{"d_model": 128, "n_kv_head": 2, "head_dim": 64, "vocab_size": 1809, "positions": "alibi", "lr": 0.00908, "lr_head": 0.00634, "decay_shape": "linear", "batch_tokens": [8192, 16384]}
Each number is 128 + 24 x the weight over the matrix's rms, rounded and kept within 0 to 255. Layers, rows and columns count from 0. Numbers have three digits each.

# down: layer 6 MLP down (transposed), 448x128, rms 0.368, rows 225-277, columns 0-127
# up: layer 6 MLP up, 448x128, rms 0.326, rows 226-277, columns 0-127
down225:109103125076099158099101120094124107140146104098148137165105107136140120109119096128101145183167133118158181166169118174166164150157147088149114103114103122159182110087093149110107149093152109156117135110093152088130109153102147142111150118084104154155123105067173083158086135130134086156119198107088163131092127149116149120173183142161103144126118128124134144144094159102114107125148
up226:087107126141168112131087131139115116115177144142129126142114165144148106134113085118128127145151134101139124121115119143121133159120147145120129146126138116142158116182135077118098115092126107126113133135106161116133124094124122156118160120102142118179149131136143084167158147118112167126070113163125115107113171076133121129114116117172153103132143150145152122136114103116109133094121
down226:192106094124107140140120120120158137178094145118107106129167088125154135095124113138145142057125133121107113142116092147134115077143115126140092103133167113129097119116142147157136149149133140111114097117167110137148151100129127128159106150148101137130087137141151132115130144130129154124184139145130120083107080152115137104140133125136151135116122146084123127125164172144137101149166
up227:120091143122130132151113139159105107130116154124115115148135146121133115122114104122128126094128100106128136106139126140147118131144145148107122128172156139149132093155139112142112131145110103121139132097132151137136144137106126129120137117125127120115142145163117119137143129107107085120124112116110124091178125151150125137121148139146143137123132120117107128095136149138122137096130
down227:131132164166142141130157118093141157143115109140132132116122105102142133121100111104139143109107114138117106152123115116093122144153119127109118139131088135125110118113134126157144096105146144117108101126133146122094147105108124130123152124152121121152096134196138126123139141125150155135133132112138129158114121117136113113113142128115104146111118134132126141138130109150139137173150
up228:136135089143104122107128119155110146138123115108093118122128100118097156125147116106148114145154156167121126110125143129110119130133101116118113143117142128094113110121106139127123139125140132128113139093135162129129125139152142092149134131115117143132170130138154123114146109096137113125129146139146156145130126138134111115137097132134162136133127122108147148117152122122122120103145
down228:106123142111169116100111155127114101133106145118165138124156116133131122142094108147119121126120142121144103131140141125126103114105158130157158092141133139147132131150081145146122132112132120109122111130135149139102119109143145143098142111103135144108101146148131135135125132136104139150143095160133141123129134142139107112119157161089118122088118144117140144150089125128149131156109
up229:115154109130170110126119107151152147100140111122145103133147105113145122113146141105142101143131122099118103072122102107096113182144094120156120170172154144107202106127160111121125095164082151158117140111132153131103135127102123131132086167135134091082151114113157162192152164087122104132139152137131120093140066129168156133096140121117120149109112139140127098122181089122123170128134
down229:120121085131147101105126107174128073097103165158151146140152099117121090161133092120115115125101122094110143160162180122161118119118163150166165098107094137109158152127033096129131121070100133116123122140151165162129125101118116142113164121129115132149104094189148135124150136143156171175091150099142139140131124093100109127156115126096159132138140106137123117114129120126112149150130
up230:114140233117110140131118123153172134145084199093158128086099162160148157093155138173119136146149154115114130074108166129116067142059153158142114139128128119121105179109098105107073124163124101125116086135146141122154129083102196112073109115157135146130206161080122163107126118134129144148124113079108104079130143121125125143119160111178114179129125133101143108159123152099115154113137
down230:124086145148132127173179136120128147127136151151094138115133151096110100125079134146142124135121157082150087080156143176133174157105092182109168071124099094096133109109100115180095110090126109096149115135094129133090106053125176150164127074160075059112090164127148116129091118130117161099191172193148172119137103139157095141090110158088130121190131197136140111141155122179143141124144
up231:118106128127115138139133133160114116114109144129106123134129120134122115125122157120135123123118126146120145126130112138118124125135142131140125128117137133116129135139136132135108111129130121100139122103130135149109168106116113131133116129123122124137130134137102120134137110122146128118133142117134139138136139117122109151141120142172121140130131114109142110113122118128121122140154
down231:154132115123126135134134120110138110139137093131127123137116139128112121136116124138107135126135138133115111135119112113135112149113104120138122125141141114140137111130126126120140145099153135142138148129137118140137111136138141143127118126118148124129127150184150120117112138127105138129148138130113145121103111120138143133130130125112119112121104125149120150132115146108124127120122
up232:155121109122123134113163106131119131129153134118132102141143157126115076136133105139088138134105122144132146120136146144153127128152114153106100139115096118119128124128135100147123147149129104150145120101139150124135127119144122131131142150165092092145137142127127141151119112121146111115126153132113134096142086145105144160138121113120128126100118125138118116136131149132129128119151
down232:160133161111133134131115148109138136101107109119100141120124091117134155147118116109168121105139152131120131141125096137101117133120159107139145112120132143129135126113121158137139152128110152114105112119152129121107131109125099120113132119120154138129156110168159123120147141136143136130147135119133141136118161109122119126090152133129092131145112131115140130108124124126140105134113
up233:154136101134125128128097117155120103152128179083085155126149129115143069116157142062101131122155113167095161130091115114154094090124134121143146185123169149110139108152092111101103064106120157140130130115156113133095173127154176189089122142156114111067152158085084138121121117154129109099162122111109140137132125132121162151136104153090116122149139149174104135146140123147176105127177
down233:152141125176129129129114128124108140129104137170133140149134109143131138147136131165127145058089134149128129132168159100088128159092114046165147083107150088163142123152100121158115126121116108107100158096148187162148127112130117109138122111114134150170117102144095177126087118188122116122145106138137120147144111101151108150103071160138110102191098132144118127134110098106136121134108
up234:137162114159115149160137159093117175138133131100105145139095141142107131129153130096128090137117159116136130088135113104106134126159138142118198125106136147068083172154164102130127135091146163154122098094134121135123150118119111123124128151100166137114124123136123118172165070148089100097080171091104108122132142107129148142079116172110106129135202121146162140125167088145123109117099
down234:128118108089071165102129083147132127180097105120131110138134125082184146122147212125132116171127151162095133130111121146130169078118150145148157113160178119141171121121110138136108102124110094128104165124123123174138122168150127103103115103144119137130147096139135172149116142112153129136108138098124113088115125143126138118038155121160104120139147142128145079088142146133100126110126
up235:110201143120117106101175115103131138155121134124131098188105147171119184089101128119131166130099157166156098081144101093115126126114125147173126149163121103135115117116151084124126126138132165098171103116147124166105129124125130064111119153098148107111136138080149173133130119098139094109135088118143155136110112126145083118081146102181148130129098117091160108133144107145146178169163
down235:144065156085094092171114088101136111134125132152158093117170158111099115148140110137124152093155133153115138184085135113146128101138137152117155112160141098115163129146166087131160146149100107111089147104162139119150126095066095140167154104168189123127130078144147134096157090135146145142149164114145133124146100188119130095121133117137054101132119102105173166133148158092108119103097
up236:126128142131091092128126127142106139155103100189080133090108117139154121136121107109162115135129130179129166122156107102111086152043123103102125175134147160117148122160120097118139105120122069118164072161149142126164121148150155121125144140101162097096170107150137093145106098143081179115157124130145150145139120136138151131191131126100144155117136145102119110128097137164111066143135
down236:118151142111146118119094099144094111100197103128162178139125128125081111129168153119116147115120116096173090144146133113107154187127085131108134109079072150118161111167131128117113183108185098119148163120129123105137127137172121104121102128139131177124137089116102120139150135112171117145151062171117106126114118152131151105149163148160077118138089083131111139118161147149110120115097
up237:098139112084120123119088147114181064126104137197140141124113111121107095112136117066158132133171132114165147092182149147164100115121209100102159124097160130102118116133098119136160109153112161175071100094118140158142089136122117162144200143168102147093139111159123108169114175098149160104168110110166097117154113091111136157161116191102125104114124081124108092100129062172154106142118
down237:200072081145080123146142125102169105090118107128142157135094112098088114140108096194158163160078119096175092116085134089124164107170099077105134139110144109159139110190120159107108117121100106148171144126173080089088142179141152128155112105156145076129095126132141118151123128125138099145103180099098144121144140129135148146168180127110124125104152159109145145125105116138155198118128
up238:107150163125133143115095164139128128138163128103144114131133133123126076159191134116097112115133104158143157145130092141107088149134155059160100090097153138170120111134178085098162115125137156148140145154068160113106129126100138114158100126122166177106158147115132134159097093103113132113065135147122078108127154155147130189163164149071137089133137119119114127180107131112106129103108
down238:141093175135195130105116130128118103140103094137154110123143119120200168118126178117104154128162141073167124159136123129144141129128102146119123113127119146138192098147109088120120126165086138120114113138063134156133128133135117166138161104114101140131093154161133099088157134084113122161103190133118088060101117147060162134132144129140157131167143117072093143137084173135148103118095
up239:134130095112164155176161113119128141146085135131098141124121147156140123160156090164082119107146168141195140135139152124153154095069128133106123127141132087097144146098105123126109105090104145119128102124140115143133127105116109116144154124140112120148122119103137145160113162135110120123113134129120100146168137109123132119103116148113101120106122112161122112145149131147124154167122
down239:154101130138127138115110164139153121138126164120148119111124155084095153098096082098161177152140132120120178105130127132108111137118146123122151163154120115106147118141138181135123200118146139104131107129109116099142133143167125129134150127078136117172103129120128099127140126111119142127123105132114124119107138113127140127108097111131123138091120129168154145101096129149093134132126
up240:120097147127146122166130128125134147135119119149118091096107102127133171161114119143078139117139132109108089091077122160135105137109139127129130153131078179141164122101133115140132148157141108146141138120126176164148068090167100142116150158089139126148112146112130133133104131163133073100090106160131138123131116100113089137145146126143122099186140181054157114092113175127108204121162
down240:121166113113110139115101164129146111113117108107177115091155150163141116143129095130132081113086091109114151162167106087124120163172093096119132176131122081129115128106145191092096097130156124130077168134121142135122115115140144165096163154102125176124131103136148140136113142169182078118110168139093117176121120138106172126144163104103135122138110140150094104143088158165147078146106
up241:117166127144134136110184120121133145125146115130130139147110121106151103133137131127142074076116079111133127116146149130202126104128150165098109177084089090115145120108185142132092121128149121132112141113082157106140091139091138171115173167105118143119125130154107141089102131147166096071096118116149133132143169118141163116136092119142166148114085137120140126156117135126150126151127
down241:144123141133137107136169165118144110106114098156143128163144163133079154124135116133097106145094129113087105120140158142096108104099110090140162119101118153196091141141095110105150136097138152095159130136178129108143163177142138099106102125103170122157117122123131121147131141116112122175140161140109120109137126142091140101121141155155126146109132114129129135110079109136119136102110
up242:138102131110124137093162153135088106118138131168152093109130142168156142139127164119167121163072116122139141119138077154133127113153114086094162130105133105133138164121075141123118092163115121131092139123112126076123139081136121135163134103172122170156169081093128145180109120109158133097133159114093114157128122126131147132105163154138090139142150119101120147114093136109154165154146
down242:141048108032124126110129116106088107141102090121125154138124114133113162141155142114113092144118136143134113120125140114091063117126093128140091134138129123140116119122156166113107154115144110133158156099161100124094120148168129148168176158119162117115103144144156160136142104142113125130155099120107164151164122102155098122182135115177170133119175111138143103098132146146126132107145
up243:114136138086092128115078165162125147148167122127108136164091117117134137106148134165171133139129076108102147140150105140148143111118096134150080107133133110124157126128116115111133145099147105156151133152133117119114134145084119134096119085109120128114137129124125134173184134084126112142130152130167114129128139117163114085163171103133124118133139159115106147121125115160116145150104
down243:122091144110146096073150164136178104111110112077123175143145125116107138091154125090109146110140092117186131134114133106102106139129177135132138136123132119131118136159111094126154105175147126157072072139132132131114169104128084147131147132092177196117136147118088136129101118118089115114132138126149120139148131098110121138106169128154096142120101125158110173132143131122151132155146
up244:133156083126148112094101158153128170122133148152157109103104121098131129141172090125154114133172150144121143121112141157081103146111101110158096124135133113068114150154133127107169126095180125159132170144125096099131105145138110136137145163098066109140149143116129108107098110100098118126146132131118131142120138147159137143148125159110125139118114080164193098160129115115148131129142
down244:106135148115145080143123164140150110155149099091140149128118123122163126107123175125092089131128142184117090092109135112119124177197113079130140127146154094134095117131136136144160135100147099119157115150111133126106138126126136131114123140096139149107179179137147163123125133127149119175123105129143154106104111113107150114136125096124103155124100136132109128102152114129144114122118
up245:105116109098090122113096100138167147119156130109129093124086118147122118140136150082140173112105110076131180091149143111103170102132171133131123136099172112154108103096118145139194144154122100110107144181150119120081162144190099113083120137119157138112135142163108135131125094118112144171105100088122144149175171149131148165093115164125126156144087183134133119153096078160113107146112
down245:132107133116116136140095149122119139106103108097122141114110141141128131110111105141162130153125102104167131119120105139133108157151118108141130146164132142172122127162147100124142124102134163134155124082132077125128172093164148105149096193142134177144086088114143131124134104119142159073150081078133131107081113116172147092161120116108166119101105103154140107117159160150133159147138
up246:128160159149144104096123158145118117117107141190153143162107126124150126112127108119182108155117155103159139150120116162102137142135140180130141153121135079125068094136127150109135130136125095136180119085135127120121136120086133057128111153133092142124139100113085090141129132130154110094133138149112152117143137134092128066164128114111193135125146125127145125104141130126140091158131
down246:122078098099120131137136148149149147124109138089164132189171115146105130135140159110128150129120136158142158113133169072090127133149124102103127113119121099128140138121102118172120126094123106117125096124127150119141110159152141156150130132116124144125108118132155123113104163120126124110087122117160127151143096114131146156132114155159098115122160129179161145089080121089123111096122
up247:124127137154151121143143118128139144061126161171154076124138171146141089139154119143176159119108141098153146112149164137079079125087133128133156106109119191123131124147106102118111052111165113095084112123126124163097114110106123134139136128177137096146136124145070180159140142078143106123116134117122141147125115122157123142119102102124151099164126156128097066088159172166135107108139
down247:125133109144105104121134099140127124078142155138125188175158111134107131144132134117130125116147137120128139142110113100149143108152124108128074091153142099089146138154141139141117147124093130158118151120123158128147109107161170131134109153143160102043155165167145123144125125194105129087146131083095094129143108092116151111148160161109129118108099120115135151144119087140123144081130
up248:158139113090134091108117141096108162127116120130105155177119128135121154138098118165151142090131090062131142130150154138114135110135080095162122151117151111106112155159115118113155117122103080118167214139120119144095090144118111129107136141134103080120187137157138060131099131137096125123137170113141132150119166129149126163169113130137163156145125123089105119141142110132123101126143
down248:110139122102085135141151088132136156119114136141129135097147167126113152071144126101081118138084153106160144157110122133127117113133129100147112153119174163107134123139161136130123153165122124104155080144139141078120151125144142095124128107129139133166117138117140109150134080136089093157119168122159118154118097137120144121147120092089088106161132152090127124145107135151137151159135
up249:125132108120117123125116128132121086095126138141123130108151153122134149118146122100122104125152141132156109145097160104142141092120144152156146101126122100138125150144135113102134161117126120154118142113084141157090116097118125150121147150070114167152122124110121089108124125112148169096130126137158137120143128130142102158119151136178132137125143152132149163119127091120068118105162
down249:136160118128132087151158156111119149165149135129114129156125123117095118118143105117134141150111165121139129123141112137105133119128108145102144109143127095110146111137140118145103112156191158120112129109120127125132168128156119144122127104141142108154108119153166138135153112116116122165109137106118143115140130123107152065128153164085150111124085127109101105154144106088134093128137
up250:112107117125088127147158127078146106124149112139103132128129157158123175166120135092127133129126136123111139146144120123137137144153103162125122074144060146123120174165125136074105145161051120147141138094147185115154108128108151141135148133122081102082112102125130174149153114113126100143139120151106134135146130095141144135104113127163093139171139126135109141142120129116122102111133
down250:148091117184124114127115122160111145084078124119101108129124124081131121161094149137067096158105088136136094105090112155185115088144145111140125160166149124127120095145108079138143097109149133123128113147154111106119140120168192107134105116159145117108138168147123175096145132130160163124133136143125150150144141099128154121124150133065161129099102131169132141116140153142082138138112
up251:139138110085087117131140143125084110136116075138141078143118141143112161137145145119108162148191115166127129122171142095143134117100146125123142117088124131113098135113123101128141106140136165110137101159113138118121147113103119140138088109177169160111097112122158097188107144142112147099127128100112112159115159126141099160089172185095098093134194107143150114112126124152150158088143
down251:145110103075163092115151142168176089097159163103123133100139138162157127117121106126101126154138104129144125185119097181144138117127071137161112097170136131159175127171078138102148117101132150113130131157090137137154154147134144109097136088092125158176113103144140150102124163101104180155108109105144101114120147131094108106152115123145074160169141147129130082131100140111129128095082
up252:147066132155108133138108154142135105160133115133127111154129133168111123161138157102114136113121089096126127134154128102160125125124132122134134156104108136148119142156151082148110132126143129127099106126123112114166161146097164122195142128155159101126128140122110098100118119146111133090160124069115152142128142118125082131113113134152142150146132176078141076138139144135132167135091
down252:078120121099152081121143091103135131091126172092101134104141123107138146098151144127126154126135156155138125131104175103088152078144119111127127129144139148124153139118137126126156142129129123131132135110112128157126126134199120125117170148124111130102094108144184149108090144129095153134115167120103102129171125119171110130107121147153076138126142139160117123069111102151133142142141
up253:099139162128114122130141088144116120120117117118094117139128136133127099133106105086119122131118158128107135122133140143130126108151102137140122134145128117126156135137125124120104138126109105146113152106111122142153141142134165137131145129114096110136132139122151129107120122133143155146146116142172130131150114158144112148121086125117125131141124136136093122123132112133130125116152
down253:141102110147175120129145135135141114116112102130144160144136073130099130138139131136147142119129110122136139115129123136125139129121147122139135112111110108158107133121135128155135143124150131110115123106136140116127114085115100149120110145140130154147121112178104156125132115104112119137116107132110099123141135120142125118137161125142145104141093123132157147146104108148110152122141
up254:116129127103119141131137110152086143104125126136133160107110119128112126117122134124122153154137119104118132143125135150130193101142098101134138106112157154140132132064131129130121136138104094151140129147174117126141102142162168133073113144104152111141141045093182130135125127132124085150210138168115178130134120128131142151156107095124145116133119102071114087088148142151148151100137
down254:092079131087147120105133133103116162085141106086160126119142121131099159126112117126132169106124088109163102111124142117157122134118109181180126130136137092168098117116115101140138126188131131150117128135145130079156129149121149114105094129133149183157088150130127171095142160080084135147114078148103141125112145115153151169106121144141155111134119123116150123136131164147072095156181
up255:132108118118129114066128085137124130124116163127146119143138131096124165099103126141171153157144112134132102123184131167141128117114171141061135163091135141127173175142147150089141089162158112092137095127134128153119149168121069134120135131162134100121141106140095125128104120136128112156132129121115114164133094165110123162150092144094122133086138127134174118115118120147138061109130
down255:107113097133170147124116141104137121087107114100110136129123173145190082177094155079109135128113148119131137119122177154148063165155120142131116132140125121139074136118126149134141137132079126097140166118131097140141104122143109097100149150115136123165165138125148110125109141113123104156125139125146099138106151088136125148128125148127052159146119159076106148140109118127149127201140
up256:137141123107073075104126120110129129124153134144094127143140116122110136070170087133157184135150106123074127100143168132099124125137141154138148131149125104122121147088166114102133130131190140120146105147149108183117124120129138123153115152109101149104133175109115133114123171123174105184098146082121164128154122156116097144115071108133120125168119135098132081169115118106148100127169
down256:127132110130162130131135091160132159123102137101136078134141122121139132145122167118114131092126102151106115122141117119142151099157112122141123130147153143118167148098132156087103142118106131131141090131093129102128155140135126155108146113127162082171121122101126132159171124121125162143111119152103118076129181100131151152131182101134135101079134115126092117098153148132137139103140
up257:073136151112109080119104124155146132145112131163063130127157157118127140096126122103150108125126153164124127134155125123157154144158142109124138143114132152127152147082195102142102138114065100098123163113122177113142184097113101107114103120134145138146119113113146105140151115135138123125098128119126136150098144114139115123141154175078152162113130136138125100110171134122144112118138
down257:162113158125165127120117174193118132120132150143142125162103097086101091118116138115121130123145131156103122127065176122144167126116125113128108132130091110108121119124146143131146122176098129124123114144138082182117136108143117121141102138173101155070116143184113193120047125101146126103164156086115122143127075154103132138084149127156108128153117125149112158158131113129121109137103
up258:098114164111115134131154129127142107158106124150113127112120129131140148136106130129184129124146125096124135103126122127123123119162092141133131119084107162127134111168130122149158138140120163134166132107130158123120113132123116090112119172105131113153119147136103127146113169129126134150077106130149098118112122116126124124120159145156110098109176131117107120149136104150108110095147
down258:128142131108151104109124154100134139150133117132104135126126136113141116125091147116139108155098116111138119134115121173128147162101137125160149136126135092131159109107128174137153157093127115141110153114113107110138151141161130183134101105127128127126132120089116147107147088116135129138131134132148138122138104130120121129140122131140133120096117097132140124144131142149116145102121
up259:103121125131106117111121123111103120127124146114129129134103140118116130124119124131121132138116112117115130110141134126095154117115126142161113139107108132139113123145117140172116091153121134131135118111131152128105165118133157123128138160094129135135147142143137115139102092139146119136088149126138166134134123129119127118110128136151138134146122106138112121123140152146163135127135
down259:140128148152153128139114157139136098133114130138139135104121123111130143146114141117128136129127135176143148137129108138140082129111129110111124089163129134109122122100136129100135134107131133125119135115141143119145120137155109131132138113150144106134079117178152109120140135133107128115136152119121115116118135121140120138142145119108122106096160148133141132114135125105130104148121
up260:119121130106130150132118119145114154127139108099124133173104128103132164108102117096109091137136142123124092127128163090118132115122104140134142129139158138141135162124136128123148152135121141135129093142142101131131157138135118101161139121128147144088087112139117134113121135119087110117152126143137113116145116139136159118146132104137119103146131120115133143124134134142125148145082
down260:117123148120135122127134147126160136149097130148127115121135150127106115146142120123136148114130126142144151130112122163138097149112176116115098119100127142135139130115113133105115123116117115137133143117128121110108107132131115149104111135144122125148111154120164106136138135140133130134118123122103166123105144108109129145112136152141133106109133140108127125116130090133154120138151
up261:131097110146091117154125113101116165131134158136128109106139200128131104143143110132162115120133176134113097132144125113150134138151158147144098087131153089102158113113110140107153118152176082148069156144116145136130101140097117170085118101151101148120102130150123157163058163129126111101162131140127098132095142138095148106191123098133131131128110091115145091133104140182152155141104
down261:162165200096130150111109161168152163111085138113130139174143119152123161114065139122122131115134162122157123118142134144072129114101095114138101167169164128144142136132130098150122114130125100096140141116105144100146097138147167128124162089149129178108110084164121123068165119151143129176080145109136134128162150167116093093133092105096084097146087107192119125100153114113152082065109
up262:095133096134127079123126123167057138123138134158098134127169138119152183096101133154173173150121124099094116146126117133111162115107115116115105126170108153126145127129138111116136135121142129111133125157132077157094149169153100156086162147162155130108149115122111084165120098131096144125097091134135121176179162124085114143129131155134139109145138154105090156100096103152142088107142
down262:085146118176096136171091183072131133108132126139122174167099110085133146135128102115101158114092150138139099129131120153092105128199122127128109143155138144089091131150138142181139133153125113095179118136117131124119107126112166091087134123079141083166168136107174167126161133145166150149101120115126105104132105124127106119132135097122099180095139131124108142114146123107099121161135
up263:148132163119109083129164130165101138105111126132101118098106135100113128120134148140124150153075096126108169104130105144142070131112109113133188127098095108132142133194117077116138133132166154146122147159167119168162145114109152127133118152148101117130168122119118158107100104090109119152124148105084089117121113179170131155144114144136135145111133146083121098131172143129112123169146
down263:077135108145142102154125155087153114127102116127111142068119115110086141092112130169187143140131149125103117124078127139151140090116104129132140138109114087173088143117131153146130086115113091121134102118108147146146109134128133151143114150183112113153157123085127170133139131187132146156146152087080120145150128109140170111141179112125145152175174136100138152119141123136104111061087
up264:118155087104132080135084103093127163121117165162126152124160103113124145120131150139119174122179108089107122122143164185145174146164112098167166090168106149134132162114164151110129080154148159124137068116119113103171170126159115122111101126140136065135114127108148098159107132104184143133134124116158102119150146132133096139157039126154110124113091135107138151160154066097123106120076
down264:166139152133163144106123107135155152128142107127075152109145135129134099110121116120134137139105149179163081148110190134128106095024142141070169133123153136125157104136148097154094152117154138081127086138131096158068166164100148090100160109125111128115168181157139087069167147133134143125150077141085157115154130125113089117133102149097132077123146146084135160098137136157095184146128
up265:102117117124161172097107176106107133125073139124126135143159156103109144124107131125165128136125096151157152135150085111138134103145137123113158124130123134078154114131121164132127125161103151102111084116112120173102147167143145128133091117161111163107140148141106136150154129064118131081177143107085121108165157133092112127134132122108142152129168134114191085114133118115103111092150
down265:112127133112203096105122106134143142132151123107093097136165118139131109132150111143114175150132124139134119129118144110094091137115139172187173108160109135156104136123130104121150131144145145122154156134146178090141117129111120133091091102067158139124124064141150131163201130121177152090141094141145108096153151140108085139097134116127160091081118113135098102161120122109100109122132
up266:092139129139153148067129134086115161076097113099127114152118148107113167136135151130109114133154112136165126097159138108111093082103093127167137110130083130155112110102176136135146137121159118164137150092157181131127110121143184105085145092095081150145122150127108136129145142110096100139138117120121093127143132156152106144126115131140101170115138120181150095147123134157119106141171
down266:128102137119135076122142127166141120125133125138139136084114126129150128097167109144132116118133147114168106120156140129135140133146138146165084114081153175130112109167147181113108137133082180155177129129148111106148145118153103169077080105076145105141139089120118128091121164133146145132113117134078143115149112110115161107140157081101132144182118085169110127157151092151095145120102
up267:140137121138152133095156116118105135101127107122096134124142137118165124145119153116138125089105095099106202142093117107128111130140146128125109147159093106128139101138125149132162118169113134131144103172105112125106139183117156150104101149138113143135154108070147130148148137107114152174112148129126125118098128123109117141112164147121109111122136131141127101150112113166099148158139
down267:135119129116155126138118128161134165151125163133150146145122111126165127109108130185148109131173140128146131140063100121088136090102117096146129107108156150115144119127126134173169100121125100123104161109120106121142157171121122159156142136079147115130114150134127122088140134125107139176136140102107132133158094127147144123113116117109113118098093149123111127099140104135144132118084
up268:104131113151114181081146151105099139135087107147151125124108150107140126103156096115092146094184169168181151118133146147118119097098110150123094147142123174117146141149087114146130153177148117124143067123125122157110116123118091139107148141182124128137109141135121118127082142124057155133133087107128138121103126121097063140149143127161104114113134151099154108132103139177179156119126
down268:133128135176140152110182151119110136134161103102092158127135113128134145075117136132107106146095119110117052130148130100147106157146118114119111143106152158147135086141170150140149139122118121169108104105194140182103152115148100102132140148095119103121147109093103110152095144120154141135128159150129108125154104197111137128140128110077097154143138160123095110139164075118128132124073
up269:152131091126168139127145167162065131135127049137143154133117114116156083120116118152136112137121151144144153136157154168124145025067121128172071180151106152105104157105164126133125167108123114156151122088068140139113134152174153132142084120129162136078149134082112139161128106088162152113085113121153092148152125110129176111167137134107135140090099153113059144122099131158084113130169
down269:083123090133147106166152132184120153114088112083113107135116157148145148129109131129051100092148092153180116124127123102087168111096118166180119111134115105103157125165125116083077155148106111126130118113129180116111141095144142081140114152087142094111057060089137127133115149146163115138156083158170144131121158134132110119141149162146120131135135135151098150151100193206175165130140
up270:146099132137132074137117068107142168114145159141110094111163172172150149164129115175154107129124130118142117176151113108150120126121116159163147104103090109125093131110132152141118077120098134141124132120119118148111176134122063149150104161138107150162150136079088079159180158108123094155078151123133131144184137130130153112095127102144152056143116124128111144084141120158134143138103
down270:135129147112106154158114117154119114068092136088109138167145145151089096115121115158151104111122098135120142160126080098145122116110129136100107150136122136088144161152120106115139172082140120146100146108138148140196156168111095136164129117156122111165147145107155143181153061110116104141145216181124172149082119154158141087114126155140107128143128112101119134114096080101127144103117
up271:126151102106137136096152106108133103082123187137154157149136170131100113163137122111143133138133138140143150136133115094144103169080128130067121159138134064078144129128129140129113140165151106121129119135118172138144151136143127130131161102157128124087165090175111109161097128125121102096116113142128106104128123109164152121163148080141132109130120100148134148103146120105114137110109
down271:146062074118180138109144133147141144138133135134111109142139134112150129145164113108119132157141098120132121122154104185112104082119143096127130107140163133136118106129099138121142116104110115146137146123142124143156095103155116136089117077178089105167118121130106156084142146114140138157132137150133154117119131134154096123123162136111101125153143150138155138154100110128127113134105
up272:110160166136096131094106137112113135161087142136104157147112085167140151144138163124124111183177138140180160148111136125108157142137133137130137153093094155083131179064127099150143146153141105119125099118125088136150146146129075128124130100105084101141147104121124113116093128047157121153104149121131071176151166162137127115147115184135135075121112115101125095125145072151153137101143
down272:167175115127132179131144172140155097143138112146083117172119129166150090169109146162160094137129088150123102131120101147113138149096134103138060114153154201143089078162113135159125132166106169097178058117145135091157114116114133086094140095137125133113129121157166110151115127149142107138129108132128158085105152144112104132117093124137147119120080142110142071079126141140150095157135
up273:086142083117132145112122163119150116120119107066124125158151132161118130122135138106098162114086191096167170092084098126084147123153127119163143102092148117131110147103133156106093090139111194114083089121100137164139128150146103150167134112148140137121123095114100134131110107132147161097105135109118151119145187131187119123133111119140115113118175127150119136133157081158137147087163
down273:079212169123122158116120114134130098161147140139134096116151104127198159126148089124129137133148115162124109150107133139100152187126148083146138127092137113148118089112120143145100174119151102121128166089125098151130139117120126155089097085081068136146158051115106120151164123135146151102122128139151099079129123092145103134176149144132106132131126159120157109085106162136114123114167
up274:106156153142126122142158085159143127117125135140127172126079157142168134147096097104149119115121102143117055111141132109096130142107094089107133083136100133108153090174130109124200111137123176113128101126134164127145157120146139121159140202099129144113137133123143163101144120125122114100114090101142118092147171136092161114143136142163100172152080108164118125135125130110099143151125
down274:117135119102143124157100133161170141149084095148081173146157104089155152062156140145116173082125122187158149130073159148126160135117134120100085128144167117131088130193152126114082154152125141121127112109150079108089164092101132158149150117132173156110141159116102077158119152119113165126158124153163127154076078133146127118107099120127150118126152153115125151104120111122130061088078
up275:105144126155167111129113139099143141156107141160118159137126131151127154118170091123128104160161070156178133116136162126113094100117101146089133129162131114046132117137110087081111126173132144112118128140110182111121113098139129132091133158117133148108123084143135146144136168123130151132134084113138104119131123067124065149139094197156104140136152151127124146080163082127144128136133
down275:194146140079097121084120119096096108151105125165163151088152141119103148127141125107097142086136136120152123162126114100112183154163109118108143139125124105120092156136145130157136128096157133127120141144109101095068120126152113109149125140165127131131106113158091116115083172162115148117127115142146135133178145142112168072151140127143143137144140128087114114135132155122135125139119
up276:123109086145103157116120153190106160137119175120087136104148123142144110156116136128158147097144119137097138095135106121111146132115177144131129104132131117111135134153095134141111089152129120144129174079125136111126117129143102124127110119116133142155157111115121145126113146136085106118145121116123140142138131117126186141174112114161160073106075134134091138103178108167197100147107
down276:186137202115117157127104115084137115112113104100156143115105118134079154132144096134096131117113140143108157133150151146144128158152123109144074135106138131124109122132098149143132120129125127150103130155113116097145116127139128131128124166104141126120095148095113135134080112136103171120110102143145097100162141129124161146138174107091142121165138122125181115168126123116110140146099
up277:119134131132122195098116096097142090071118143141167126108124127141129099171123128132113161123159114158144137123122132138152072134154107097156068160112133114124105139141121092121184091166121149125062149104130157134153148071146151120137140150117175135137134134090112151104137146132173134100132145100186164103112154116150104130112127202131117140120130076078161127138116148111084108133149
down277:142126127143139169115098122124122097127080103119096104168121121133167097165113116107152108165139116119115134149091136179156143159102124138112108113128107134150128121117165148085162103105128129164109123101172080096154121123129136109090120071153154129135181118132129138108122132114186142114117158090085133157089130150144140135099174163096133130145112150121106147127128133160068162153133